Weights of a small transformer language model.
Size: 3 heads of 32, 0.986M parameters.
Each number is 128 + 32 x the weight over its row's rms, rounded and kept within 0 to 255. Layers, rows and columns count from 0. Numbers have three digits each. The size before them is the row's rms in percent of the matrix's.

# gate: layer 4 MLP gate, 256x96, rms 0.0882, rows 199-220, columns 0-95
# up: layer 4 MLP up, 256x96, rms 0.0884, rows 199-219, columns 0-95
# down: layer 4 MLP down (transposed), 256x96, rms 0.0836, rows 199-219, columns 0-95
gate199 099:101101126087080167103125175128131099181166116045147089105124128146120120126094113096181187150123106144137148127154099121144102138170147201156122165103123161176166168149071114152125140141140129148115150181103082179173101101115163127121108158113149189120132157149124193136137109124192215093
up199 097:107124140130133135081106176095155194149073078178172122109124141096141108056096200094142143176118072155179124159165147160121136143079150133168074139155131136147138177140102135085104100203112113084155112109159101143170149123110182117156163118105124127111040101136119148113163087120148118119
down199 098:165113102128108095108155111161167132120089112094056098137157187144115121135142107158083143127145128073076107077097174113142167212145077077139133148104151136096126146105135106082117161190152131111124095101186188087151158123170112148100132096120100165088102090094121077137118112080073150171
gate200 100:180142133151159097203063113130062103110116147124149139130137165133108179140118064136153100178095086204116147131136121113149146178137064113115121120151021109159097156155137125123127145140112171134112081112104115160118153161149146096152152098152102087116130120161136115103134085145158166038
up200 098:155090142131108069103156117125116162066147134154106143123079161211132122098122128127177138142148116134116162161135218138150149136182102056143092117172156130171121135124101108162143097130135133105168102122075163117152109109074085113151187185136099105077183141134104165118136048095164142124
down200 101:073146084072078126104163151106158130140114148124112140123069080098181127121137195105104167090127158119080108159114120105137152141144190136137114097136107067115140100059106106138168110172107113145161111149194138128087140140135097154123115177132111163078144199103128181166163136108105112215
gate201 089:090089108092137086068083130116125043096150086075074126133125124122145145087125131176122164137092144139156146214168178080160106103140116186092112139133135150157200155149121083124147124149134120062171145090141101096168163156140127113135157150124162091082166133143164139074142143157146163131
up201 090:152099136185130147095116136161132120064093164102086160077128158110148143075130204109118089087119132084113145101118093147142109113129139097088158106120087096089165100101185124064130164114066155188129096167103117114172174136150122192135132136107106131176116125166128130096111070100075086077
down201 095:131153076141093127228122077148227136161120140168122119126088143148137112145114069159139122066093124138189044157080154096144130185146135117168160117089143133145116083121130150139144112121133145144095118131121096121061125125087121183120168135163132126127199140150131105192151127124149143135
gate202 092:158118163122105136079115072086176144122104097133157156102164107124075148091137103099146179136143173136166086178174103123140176131135168125125178163183060137115172094105107151171122115152116121128108142109167171081071135153152110109173128068164125190082113171098132166146111171104172078138
up202 089:165135144153130089110095070137108082065161161113116157108166137131108153116136138087197189114068093162140147132074122077134122136153080157160096105128136132091092143128111162126120173142176132206152098120121124110155152146135145194112130055110132128154088141151121064181110148068141177090
down202 085:116118175127059138152125098130151143125119092070153091124130103168156092150101167172143139126125129131151120161169143197178140166160113088128130175133142167168136202091166072096131194104116134101127129141153165113084111088108087119161127168090156160158184134108188125104167075163192109106
gate203 096:080175168143087079081139059163098134146116066183096104088112096150082086110105115129141211119119114122129182138151171109129121133152155119129165153124120163184203143083071103108125076137153099116138170158108109105123151122195158087107125098115080150136131105150143064122152128124096100132
up203 102:137152095134145151090164118100192110178120176133146072115077078130099121184124071116100132124126115127123152153127167145168097144110106153126100088120122176122136142121066133178112156176097106204132142060107126112108131156133129171121147123121138231124146103151124198114173108087160190096
down203 101:126115144137164165102086096150080147083101124117079231073156155162151119150148170160158115099098107172110111132112131112129131049090137129126166083121182155106193129099140170081134141106092177162095119094096098095132078161099141174082114134148106103155145147126050130152143143109114097114
gate204 097:160113150174078147104146132087172147185135159104108113150161102118125171096124165100176069125178161172090119071130091087133103114145117112108141135153064104130193172055136084173125144123138144149086092128116125123117120107064141080160145098172170141068115131147078162153162114078088147127
up204 097:110085128155114138118123154061021128105108121129096140109082108158109158133129153145074135165117077090107131129186094137098159093115135080137102134083129039114140117124161153133140141134141099127118144098162094140157147132132077094152161155127130105113091105080170177078082140054075140184
down204 101:117071140153126141140068163109124113109148086109177151116084125145111155145119094148097144132108112073120074141123139173086139127162124156139060169118092132147102113115103106089160089125145180135178097074175093149143148199140061148161128128053206098129109102125180148148136153154147093187
gate205 104:163173176098131115118153128088108167091199089083122087127094079137120182091132053098174138181122081114141120193136097121095119133158169185128096156147129157170060178103142191075134128156134107101093092128150129095144082133106150121082147136181168158134151116141151161105101137154127129125
up205 098:115117133114109133110184127160101082113084154136120115119134133137125082074135117092123131132104149123093105136149140142181101089111128147115171130154109143185073109167212104138173187194154142090161075135118118132207101158085109146113171190118070152133071171146095077150137127081168126090
down205 098:056144109169148134131070090137138116157117121134111166204154173098082122144179093099145119125121104063114118097100134090135207141099102121068112064121165089181141090139135105153124108171146158078138130112114091096099168145196175101089143139095127114081145177168130166125148116127096103139
gate206 101:126186126172120071102201094141111079143188154116081105135177096100135106147129126110097151119135101114096161103103170057158128111096091145108087130150080157181180156151134095142095032109144126110125145136098168181152147120087141153130127097125172115103128087099102140068101155106178113098
up206 088:112093135123057081159166072136123132125161170062151125134129124119127089067106113150180130159062108130144189156122127157121149101136118126111138118153091125159137124116151045159126157117135124167098167155066142087168075101157128141130129189112130123124136050150128115079116097084167127210
down206 094:133119132112151096096175099096117040142157169133110156101118104137156198136126140098105155133177144115093108171162144117151170140154093108160054108169143144180188139166179130098102077144147092129147088138136107136129070078131080112076135131113140154153109141099178095158064152089118090079
gate207 100:090106131140061160167125123129141128166118107102144158151090107139114169119130176204112088084036139148116145173102162135149106078158060181128144144053149142153118136062157101077121132095184126139122116119083189130128106112118084114137116144108145086053146097135159145126151118137133107083
up207 097:118109091159182113138133154144101133129114171104113179143165106138136194136146080151139173157156105144063092071081117083123129078150123129110142125152121161146174116201114162132122175117134169110121189161151157111102125100144088122132141116114106187114246135110112138110109152143162179063
down207 099:145143096125113133154155128119108132139157120159112139120100107104132164149074066101093161159186157146089152153211169107130154117106108122129126099193112053074066138136093152128133126148142191127064123146129109096123098122125074073115160138134095140184188141168086109060123162121079123095
gate208 101:102179119176109227160156167096093135154130139149174119119105146136129138139118148123163133093139140124149097140095095141141074153149164079178115093096080135163136150149121107164149133102107123120138100151060042137087120083109089160121102123146123064136166074069194118151108098133069125093
up208 102:130143119148152110169032158138193159142112151128149208150098085157103186140139114153140143105145159151157128136169127115117088150145117116137115124103144130159121098154139112086133146136173142091099187142110127074062156134158172118125067094075096111130096066112083117232147155125117148124
down208 104:141098104173166150080130120111109103113159071097143120068151203088168154099101115122076122107163122095151107178149143148115102133062145115127057162088076122179192120118134102094146176108089104105113141139166164104088187088128136105163145156137147077126143060140126133073155135093143105123
gate209 096:069153161121124100075079103082115114204116089094083113125068139169132158141115103090130106152085056102133120139164073144172145224141106140070064114121090165104122158102134115167156176145166142113143147131128142173108145145091160149152143143160107132112111114165118133065143154096148132165
up209 091:108119117076155157104160117101110089122103142105075097093133099147122063144145119082113082120094055145153122090097145104086139210109204139121105122109086131127137079134171173164145086086150143137120135132159149070146158127170110147163144119129090099154114109115187102085104118062047112118
down209 097:098178180170155106142146124102134146168059137147098111140120131127128141106139148181094114108096141100167149122098090131164122126114105137181110117113109136163120136049085162064132133219120152134163109073131159148122164158074192110142143156103146068174155157079096100133107134169181186117
gate210 100:142131130151141104112110070167121060150178118148104093130062108173117139127141122149128098141080103124051194133154177100142155174103156150141092096141090103130130100177155134109182111091121119095183147193155184118132158078157167178108138120108150153093086120126137111138135072050114118150
up210 102:144181128092107135133206129079133200105112158105157153091119129077166162063126124113133152149153169137193113112106092148088141139138071100121137164136146113191099153122089134152069114147150134100050130075112100146120117088070083120125146120183149089099165131147145118083092129139175099096
down210 087:191146146118175134120155098122121119132132129118124150105100188138153142128148115088109085120110095124143118149151101092132000136110134111129109171166075129126105222127136117110171074157135089113144108120175150148148105109097109138105074131166179125105163154143131159087144109122200110104
gate211 092:090183095103171100161118139124095109097095073143176155152125157119110058132073155062093162135137087099085164161082090112114100120123193116132098148106093148142126163145157080113130104118114143132062161191176151146080101158113106086101154104111135096117100113144095075110118131157132128210
up211 097:123099112169123114094160139080146153153160129131137077149101147189151211166094155129151112149127145191125168150105132135149124112126123123148047130105111109141130133179155158088140131097161213114069139206094083107111104082108120128118137224132103116159148099157172164101117096090132127119
down211 094:160170081130119115128106147173066112110116117172170054111155130127160091076107100080115146129168138129115150155124105066146160090191142113140129088123109145113114189099144116165091133138157123138071191187125162137083141139150149144146101109168173049116129173185083142095156121178115122163
gate212 093:123141145157058165109179158085134119132161078121107136054183084122114145155106128123157128081088186148127159126110126188088110154116125095185136171069155138160144161177141082137158085101133099104091132081130116102113078158067148128158100078146185123106120135118144129162146129186104081094
up212 110:151164153125147106152068163135150144171125095134151090098178123167089159153110066149098089148129104127114144162148130118138096213114065130114140091202093112115124115122162066126158178168122143147124159129120153181084117157075110129138182101205149128152141111093131091165078161077128090113
down212 112:185156221085099120133148136119180094142140120111078073101151132111058174142118076161143133123135191124114086136105118188151107126071166087174109143116123150099145139167123127101139080112085135146081133120115077105146070113116151089142121093156123187094182114139198116115144160101102111126
gate213 102:178163240114116121174130122134118144170092145120163129179165138207050174105103127062110101128149137142132130119107131166123133164133151092074075091170146106079100162105095139119113116143137131098112150140135085155146118135138107139142163106182178138136106128133214153096109132077152158134
up213 098:107108093124141102140163162144142144191105164120082148160157152114123074115153178091095134158189165144091162132095115051229149100172134124128107191125127160169138103093104109068104129140084145140141145146111074152108136111154073124079144165156108078103126099157128182080147162119138114118
down213 102:047141118172194138120148113157183144086142174179134130127076110116124127153110135106108158141070131115116091169125180100132146151110117109150131146104125167086173184149162162168168104073175070155162157113107149151123072130183069094131121112126099076152105152168128109112148059089125130160
gate214 101:132146056118161191146038138087129117129116098082075168127196155134135174143160112129143176139074082135119142079150130128151126112095152118114135135172145170107126158114118166067103105137146151181032114127132144114087120167121111158179134101127093153081158133118186100124128147124128090081
up214 098:077163080169174123180105217175145115156112123166110113063058173097202109114121124134095126117126174127143146096105089144118101155150182168127112181159136130113173115095151115188096154124138103123105128151125150093059148133112181102165177187125125162130097128120149135134145121103086154112
down214 092:124153112104151100105160098162166112088153152139154140123102099089106172100182130137154146122145191183134165150048123145081108099120127160092131118098106075157085049192142088085106124176069126149178137119150123110188166096140101084096146138125159059187124110131106136133142131138118174139
gate215 100:119151156129118105146103135071158129079134058144127051072167098102107177139110084156145112166165118140136175135135071085124121184119085146123153055119118151093133125121059115165116118086048115117105178114141147072086172119191179127116151120121149119142129133153106115155149107150125084173
up215 104:206123125050083086117098090165110109092077094098104115140113107109139173115108131120187150115148077096124193131129153147138130099161131128163096052089156152126100154134180110118115116127135151098102121153151189168148098147094114188056105175151115157107135137080109118198165158112119135143
down215 106:151133136141129124132153115115125128100200141137119112194101100107116125055137140060105208191096149157084183111107153104153092090136137134156162113158092161103094171102173128120160083141139153113191062155088181107143160129165162134093124159180106169132208128150156128129123148129144126142
gate216 095:097177148070117058114125116134100120123120112077152113141112115093068167115058104162149163124127138105084143152168117103167144127165102151112097192109117151191131106161178118154157128167184115098118201155144084158216095126105094183143116139188134158133126158150129133111162141150121084154
up216 093:103170135084129163131099142164139114090143155104136195119168151061137158116101131104095137133127165160131106133083109139154061125067135131091117053181078126143146133098104132162149143144180112130182110146166144096099148216108103165135099194172092114129160080174139176108116121166128162101
down216 095:167166041110121146148098168101150128138153176143133119148090044131144150134126177132147148109214088122188101154188171118149085148121098172120119135143156142083118101142148155113145119160092129136111165162134099098106151069071152156147162106134155064136110121083085154166100126109093071125
gate217 103:100130100101110122162082207082163162184173097122116097126096165107123104128100069199147114129114142173142143152139094071120129138152132168145081074129141133109113156150127129078156154168129137114085122099068128095121104104188072119123081184146181145147166113106071101131065152121131147084
up217 098:118174120157126099060060163097085168142108088080146144123086139165114157158094149096052117162138110128114097094185124131117083078046137159048098144131102084154087126155150166151137098053104151103117117102136159087125116138106149085101143126102146144156088085143105097138136143127124173131
down217 103:135109131116160138108120113123157133114177121148120119100110099126125125114172152148121124155117150186211090098139121038089207107143154089140167120147134120097098148149073108063128174118102090109175156153170166111093102110131159108155125179110175122101208178086095141165152123096172084101
gate218 087:102081102152127135055100102110126119106138126114090136127134144153114125161180081129111132098097106114115166182059129166129154123160218107076122135103171099187162102179176134174164103124130135152153121143154168102062201163115082128130204130101091142136129146162149083147111100145104093128
up218 084:124113111173119139184172160155089108175131078139122044079141150137100113168121086108149147068107109106169144142145179138193105122103118079135159155137108157149122160190057141167138095124179150121132128102161150189088144165139186117129090130127116163141122159193172146119113127176113152081
down218 091:099097106145119136054156078097158150037146080102106166139113185111166092094149217110138108148139175136090102134076160058091141134157167179124157155144139114121155101108171159151128160083114139141117135155097142103157103114063153115107194151155164131100125101111098162137147115101152115141
gate219 093:143090112133120127159122129130111163141152103088069091083118129162117131084080150181135152123150123074122157082170155081149131174070208150112123105152105089078134119150131130132118209148119113153132167153103117140159157144159098074101119083137118040090148078128106141067071114120164088128
up219 100:135163094103160174126172186133098172168126180110146118192157146098162137126118123106097186096162087143153117076091102132136150160093128094149154139178137141127192121130168129218081160113110176113083143138153116136126151133116098110098125091085113145175124092053078140091156099162162148172
down219 104:095139184113219115141103112162108088143117099140185130142087167139125187159132158150181106119113161122212161154114158123169078087162087159118165118124120179166070177149136120078161131107115117112122155161119106149107129139105159111147111170115175180140126105162189176160133088144156173134
gate220 102:120199169190129110137084104100095080116088130083100097124150130104110150114107129151150140109171143107131155137125056140044182174084121142119084130051061153139133159112122136082153119112132132150098137101144153054161112094177137074101084146181141124119115122150125143099142171120170165158